config.toml
n_layer = 12
n_head = 6
n_kv_head = 6
activation = "tanh_gelu"
norm = "layernorm"
norm_place = "pre"
norm_eps = 1e-05
positions = "learned"
bias = "all"
tie_embeddings = true
parallel_block = false
lr = 0.00249
beta1 = 0.95
decay_fraction = 0.602
decay_shape = "linear"
Each number is 500 + 40 x the weight over its row's rms, rounded and kept within 0 to 999. Layers, rows and columns count from 0. Numbers have three digits each. The size before them is the row's rms in percent of the matrix's.

# up: layer 5 MLP up, 768x192, rms 0.0936, rows 240-286, columns 64-127
# down: layer 5 MLP down (transposed), 768x192, rms 0.0725, rows 240-285, columns 64-127
up240 077:458491470508449482536490589458544512521515532537610581523469436512449471487513525545530515441483504436495533515481390488453506493519475413526468549548515496435459533507505481544453422520466518
down240 090:481474608526475535438580562498436507569545431418437521524506527453501481514490420465435563553517474510506547579529588502548467468491530490476497461506470496506496471447501538471525515534521509
up241 109:517475481487491498533518453454454481584493469566516447501483494523514496489470483350544481531441529428524424502480549483496561494511481495496493520515582483496472498451534509493475421501485482
down241 111:424493498520443495495518470561509473485511524494497492551509511600482472483522462464439464482445515526492486514554629477512479494448474494470509597486510496483515478484514539486528471464512437
up242 112:503529504500499445515577577507471509482479481520550525461515495543462486507601589499447508498559494542504490499493500412526573462409490469459487459507480486534487455546466511574417580505589450
down242 109:461475550481510496535461566461467501507464526440516500507525578493487482550501548465504458554514544445512445535471577572527505536495430485530503538538463435551508463542530531466552488489537480
up243 087:513534449483470536516501490459455555555547426542460509433447473548427577520505479543470492491515520461535500455513466442457528597533484495477483534544506480472495426532492507556520465514483421
down243 086:492490471519500480510484462491521498518534482485510506491486474502491427520457452551491471536483505508528494534545433496501593564543506509439506471579462485541531489603533553445543473482449497
up244 097:505523492443517518471559629539554511513500531471470491509502489560507520486497525585404454443501492465581490527476483523441560447479494463482516510491465490514478500494536545465517459501508504
down244 095:593477511502527512483528477504474475513491475555531527432473428441554503533494506508518484415482515452533444480549609484497494534559520567547492585520449535441480553488507514548465483530469546
up245 100:431515507494462541517568520475529518584490454553472500434549433551456507488552544457488554507491467493502548586510487503506483545500590534484487434445502518542421512527467532529488403505506491
down245 100:466555484426549522539474529549526437480558492543523480509478485417425500524523509477433480451436500541588552560465466552468445471486546469461537541453433538577483563485554487429529568502463516
up246 069:517468473533519462518503526493516536457471506473510604518470482470527500522544533518509528460486496448481485545493455448470557515522503477449491478549497499458558532492474442532462493583465545
down246 088:476522513495478504567458502510484501486509494514467454489536561477440450503520527531463482534433542488572599501413532466514474420429559450527573481482500480582448487492492528486492548545549498
up247 086:360530509533429580522562501442537553469479484565521515433508432461468518577509546512431519510468428500569486557514484457441547467465513494543467451466505546486546528509548418520498511551488558
down247 084:515471576542573478515492495515484493517520495478424495537541543481533454499525448458482503513563558447580502479462494486561514507492447510537504580491404441606449436419439481464486539507463494
up248 130:532547501406514480506512445548524504528535473549466540453551510486483508500519563502503465456489502446541447539422546384416517458501488527506503537517498478567523481501535514518503444507508437
down248 128:560422493546508488498442520510548495477499472433541450435541504521485464498556535519530528483584498508498509464463525394530412472435472498455502514568523497487516494515441424598483538518491475
up249 127:464547512482504547527485462562579614411522579495461463457517525494481514473504507557481440530472424461538466444457491404454518471530510553476485567545539497474516548473509500479554468514529419
down249 146:504526517450487472531471524473521477501545505574565478548494494479447397494454527468434476490405490517547426515471505592441401470482525526512486557498499519519589552552498520441553519497471487
up250 099:511600476457474467476443459533497549461448417497516524495522439419518605508523609435506441554558431469478553499487454528546551415505547567534512523595454436552481528533541463520527486496532513
down250 103:471512548488551443555483515551523542486482491448520498579467529476515530560485536524554513475550427480488503473430470515450510469434475490485587467453452411546487422519531504487540525541530500
up251 085:493522490503454465478531536464483482552480485494488471476468543539523546496558452454497441432537592468438456447556552557524474545540448531461514490557532439456465493541473515498520475508446531
down251 100:515465528489477528596547542495525474512512516460483536557577571489481489464507487482495467453523446522542575545511488430593506525445555445527454548436462545509487502455572541474471607523476472
up252 099:460532497507406474524574547469497511495355483463530488469475448512455463440486482497542507504550507514512479511476458526524543504488499466499469500551487525568455511597483512431564485499514472
down252 086:485514514509478522436566533477579499458514543435484518472468493484519485508484484479438518490435526499513579502502391554396439494508475509461533445503520508547499499497464501509455542453497547
up253 113:531477523499528470561500458472522537409505429505512481484528470466465544528491530562542503501495523479607446467445535480504489514510477438538482552580503478546523510535455512535465540535537425
down253 113:480468527463493476471541541509470555437463531494429559477482501596572532553449529497530493567492540516480461539491513544491419550500392460516517502492465489471503440462426511517525473533468517
up254 100:504504444521452500532500461526462501492510523523533498518486579484535573461512520545462475440467525481507502408532534451425583537525525516516523537548458494404468514461516465522455500474466462
down254 103:426480455510523492532467488502522498496510457503432518496503426525524508546510516389478570477498446584559498581484518527456452451463467470517499487522518552522496456568573496507546471497429457
up255 098:542557513447481477541485461523526514468424530438520506543579498526422547456514493506547526460526515453511572438448467558497535438473503529538481491461436438583526415622498505440621523518565457
down255 099:498517481549516511506541507500480495540492508544485499453485536511516487467551513606483456477413534542487484533538538493487489565547477523421517584523510482467518504472479476545450457532395420
up256 111:500531471443456509495485624554498527481487526486514529508562496424541516460441540429508479491505463494574472470441492541483509436469560466508509497593502470536492559509470521442520543531484474
down256 099:524536531569430468490476392524550510459473463440505541528419536491465569514516488563504466483448540519450453572466502505457521478513497492589516476448471507485473564511470515539524525466540530
up257 108:529501476494398486510536567538497487569541507396508507448515474484465515515521582490411559434450427450579550489410472491552528570575578483549494544516519477506449445472419465485459483560492472
down257 107:571523460518481494478559455503573560467575552528456490453504569523471500478534514487448485497544447554489529492503571533510490514517482517450475451481528547539457460497422489541462548468428520
up258 101:464516481529445508611453503598482567433479540518520546469430485528444496500499497476467499523442462507486541485473502430458498435476499464431462455517558558400535452494502481536502508503574488
down258 090:505477497516482481474564486541481495525524467583455570483545493516472554495458528524603505485514483502560512471506519502521517530492611462495503527448517603479489487465513434516488493408546521
up259 107:582564521486443531529536531587530534391397527421516433497513505564475537438497509609452503551490463509509546480468488484473512482442511510415482478473439530506515564601425468452538533542502528
down259 105:487549504532556516433423531363501514482488487553581488514473494475526472545530524499482442449471569502416512522477575469542546507481500446498494509566456555483476479565472509519528433529466513
up260 099:484503498531529529531465530589529501443440530484496534514445484437472497580525479486511483442514438536541580498394520406513492579473488473437493511568479399501484441543517497557538534532442418
down260 098:436519541525644547499464562473511489523501530501501579546533552449484514579539448530420488432488475510525474469510526535455531503498525443459477504568471546472465468560496488493519554505503479
up261 094:509543521458507572541524487487495551477474432441473480468558349411521541512553542553499478492501475447559450466431536485432514490512511513472495527499479519445493552490500435562544472524493519
down261 099:489498548484522516500492520505526529486557468456428476523438492540454449460434451459461481528495474506490486531515590545550486466463497512532483541489441470465478502478454517506507632499514463
up262 106:459529515414515508491513550512441504544455498516524486437548473471390479491557523475471492533463453471554427524440439527424464504564539507523462544579476467521461477519511533502508499496494495
down262 081:529537530520491538488453559480511446475486521492428545518454409586490423526494529478503565523512539471495449527552556566545495495485491564581484514523494442480566452546458461503511502530494481
up263 097:479545428538463560528535521512474563500490504525459509449444446515486567512553521504457464480508495436533504534489510470443523492539563427483476548498535494508486462529535530529479486506489502
down263 095:569489511521451493472514476522546473492511530490485551509509530427587479534518463514464412541480544413513433457534453465524538551510464502504523488550445519481500506576499552498445444504509523
up264 073:461507538443514534483528503487474547488433489479506473578481443527477500526537509541562493535556410473497564545462495478553455489470507459531451559497490490637529452498513494513547499501526384
down264 085:501508535502570533488532446552523498494554520458485450506548559433581465470465453459517489482478466471498499506540450469447442451482487520432533472440538518518454515517486523557461555494532491
up265 104:386526527433479524457450489515480515466416401521522508405508522518490470503586540475534535531488496509484497561479497440498497506534548551490488474452441503547517548462452522511483556518556480
down265 103:500488518469517474527463439492541455512555570472482473478583521480526469468536466549501549569505496470459466531542495544507436503551503504456476477545561512495584556488513410536510566540455468
up266 107:491536491479547550561530515519521522494534435491458448480514455540465487428494541392533558472465495450490508449477456547494468489444485499519442503475443545498413471502448434509492414508636464
down266 110:509546535456521502442487523405482582376480562513522520467564458485475510447431494517504480453457514518492526484501532493495509471538488448482482433622568573480500580480443421555519469499509549
up267 092:406525501509543479482532570435497538508500448554489540473494462524474531537523590563505503484496503515547516526507455497471471482548505521548503513479457373553543491538514404508486524542518498
down267 090:536497519512491463495497449467510452521556541567479500569555470584511582461482465486481453455599438479419474470431488491490567446485546505475524525489525551449517438527477523519501520489502462
up268 078:480539412515516472577554504457578570433553508465516578501522488516572487537513503462503468510448501473510418465498533485502490551479451528515509502499463474483459591576432402498501520516511549
down268 093:442489519521538444466508507510533474555476448505470417469485555513487456522517497503440498480497480501525611475429550429537494491462568474448510462467494536583429454503531551558503448421533484
up269 089:568486452505531424530516426509480526518422457468551479489497490545453536501501551510517538562516518530478560486455503610549469533468450490473493399455482494512452484581545523551536513521588484
down269 079:540563397510439513459560539447457463523485464525483568455553446496408508451579423487479586476529496503545468501475442531494429521494465557507490431478519566464507457531451485490499515493507471
up270 094:469480469539571465547457504479573603484529546475481500471463453487554560525511482487512513503462499496531464496456553510488494481569503591476534438566499548504453586624556441518518475514507499
down270 091:448533541518491543519489526480579469499432482471561485476467503538537494533503455523436435469561533539553512467497465533475515411489522548538487424455473486493440538541569449524418499451525450
up271 087:486533452486447549492504516416500576545515439483554522479501456497482535496551506419491488553489454456572527515544495478519563462533511558443479450569533520530517509515498470414528470506506524
down271 086:496535534517502488519496436518543479420497435488515488506526399489506507514518511464489452535471457448569499511538514448479596460533519479489474481545471486524525541501509453500548518463488472
up272 109:536498407503516438477509519519482564536545559477479496496459438430543564485492501505492462488506477519524455553527511527455552551562532472492501527658551502486534506475488542534485446528483526
down272 122:460495557488517529523447467441553552474478469502587491418514550607492431455513520459507519564476538487530458444467471518534466470442454568502494481425449491478498461561464435445542506514522474
up273 084:483481479533554478545493487526487531478510432465487482555525513493532546475491521499552480530522493506519541461483594507536543508513544572448521529471508468523540487500528493497490476507473462
down273 088:571468454460479524548518537381552557521511475461504442436495533557440474466520474454458463523523484578512467551544485470531461509445465468527526528530486560507452526474509555549427542553511438
up274 091:503528497418454542509479528592557540507490584450473456445468491536592542541527520446463439552561461477469550552529428425492515482521501488450485504536500514502527525512519520547506555514515498
down274 076:501490531444537503397466460515540502547483489474510546502476521469471490511574599564502485447489437526533466538442449529469519497570451474464490477493530469515483421405599496571549407477516505
up275 115:512512506491491559499535530394498505562456479536575467496489513517551548474501493431521504496468487408496498536560488534499570500495528553452524460485543498532482493451498462550452459506500491
down275 113:415493526576433532457451449565497461567495521476566461527503519525528468475542417532483476499447465514541486454492521407541568520489469525532560570478510460619540450478450545441453553536544477
up276 080:539523493501474497517509552458513508504459511405492456488512454551500545499501499432531540489502491455467536518483487550540489517531485541497508457483476516575448414556529434541516433538552507
down276 074:449498477543517494513441427508484498529533487469514538444476484508540441500456448517481526507508528472521481507518473476509491495519487490445519542499482478443442495537503450460480489483451472
up277 110:498531507476451545496490498537521476432455499491500454503582446472434517445509494497510543486562494455545538521476496565531512431410512462532471465470473495572456476518519530508512499491526509
down277 120:454475533536464433510474500561512478474488514477463480534528544486494515456547497443573461466543472435501460527556558447507497536453433446506481586488460470500480453537531529560587448485536519
up278 097:510509552505503553499531497443566499455460501462458533508480482453513512609532491542491502452534519463558541517560499481500582482498486489477489412481513552519537502463500478517474480496514445
down278 127:553469428518503462554405494547449488535560500539498495458488501574428448437494547459517514549473513580514491479449547472540435502470503477582507526532481508528480482522485523538520551483491533
up279 113:529545517400486471511582484530472534478484528561551476486541568546482509498479538509476564516554497473448491489503516474522532493486506480516472520540486516559421541488498509441542418558497477
down279 115:524500502472469518477558484475488463489491524507588545485479412478480526595542502460511497533522497485551529516502448504518492494467551498467489494510534422469502527544405432516443544485541506
up280 102:453519488526498526531496532515504581537512402482471512466464427444482533476533549486537447479495451485530541551437506381493504528522493508447464549540503520527478562546467470537469449523544470
down280 095:467523580479484536532509578505490438467463444440444435500543451529460497511503498566474521511531492492541510495527522472547554486533443535491535459553431473539435481557481511497546537424499414
up281 076:500535446525461465484482482490535550492512506497508543519491491484524538489469472471534439536505484521508427423507494556463509560495458533501529485543510487473502599585476421491534471494478511
down281 105:521467546494514498538519521461537488473522558457449454507526581508558471492509491453512442537447492488579552498453489447528472455474490494507580487487471564552445544551549575517521518502528496
up282 102:478464482494498508515514558410469534569489458564464505473515399421511502459479505464462484475488464475603418515522480588486594475478585506568507465580519545474428486468499519508491506521502489
down282 095:509453522526560563512423501513507462464452582480573573474404543547489476423451478523557476495519595502469510484506469560528437521465386501497498529513529473500537473508569546521511544475438414
up283 092:421561549485455539529465507508509523477447467503534429485523518580490476460492484479496485525455423495517518449509503462415525501549484518454466532456503509528531481506495464509576512483499501
down283 092:526469512491561549479543458466508545525488454539481533484538493381408501514476512492488510514513522489545497473475502511505478477484484532549505437467509532533564587501550485468476586525464540
up284 110:497534504511462530498500496555489490477424506495451470516434550595467478445514530479503552525535492464512466512519486477568511539446486559511484460484449464494473442614455530470519530509496552
down284 123:494486498464567496464513449404529506483523563468519562521480421492559462447521534528481421476488490457458511520501448557460543464459472463564514375560512543496507536464492480538466469515426485
up285 085:513536487416434554523496509453479540522508503502481533442449419512438506562524507562466499511536517451602436525484492481457542540493493490503470497596447452505536508519458481491582465504455438
down285 077:492495512465544505521520540523524486515475458421441524440537426485459449538498489517423480563572534527518477518512462502492518560538483537513523499619496469504539494558453560470542520520455555
up286 103:465532499441463462492500488498547509398505431508609559510598517471482563476541518504504524506528490479500534450495501519538453469552530470478497589520495399530382499570488481477566491510484438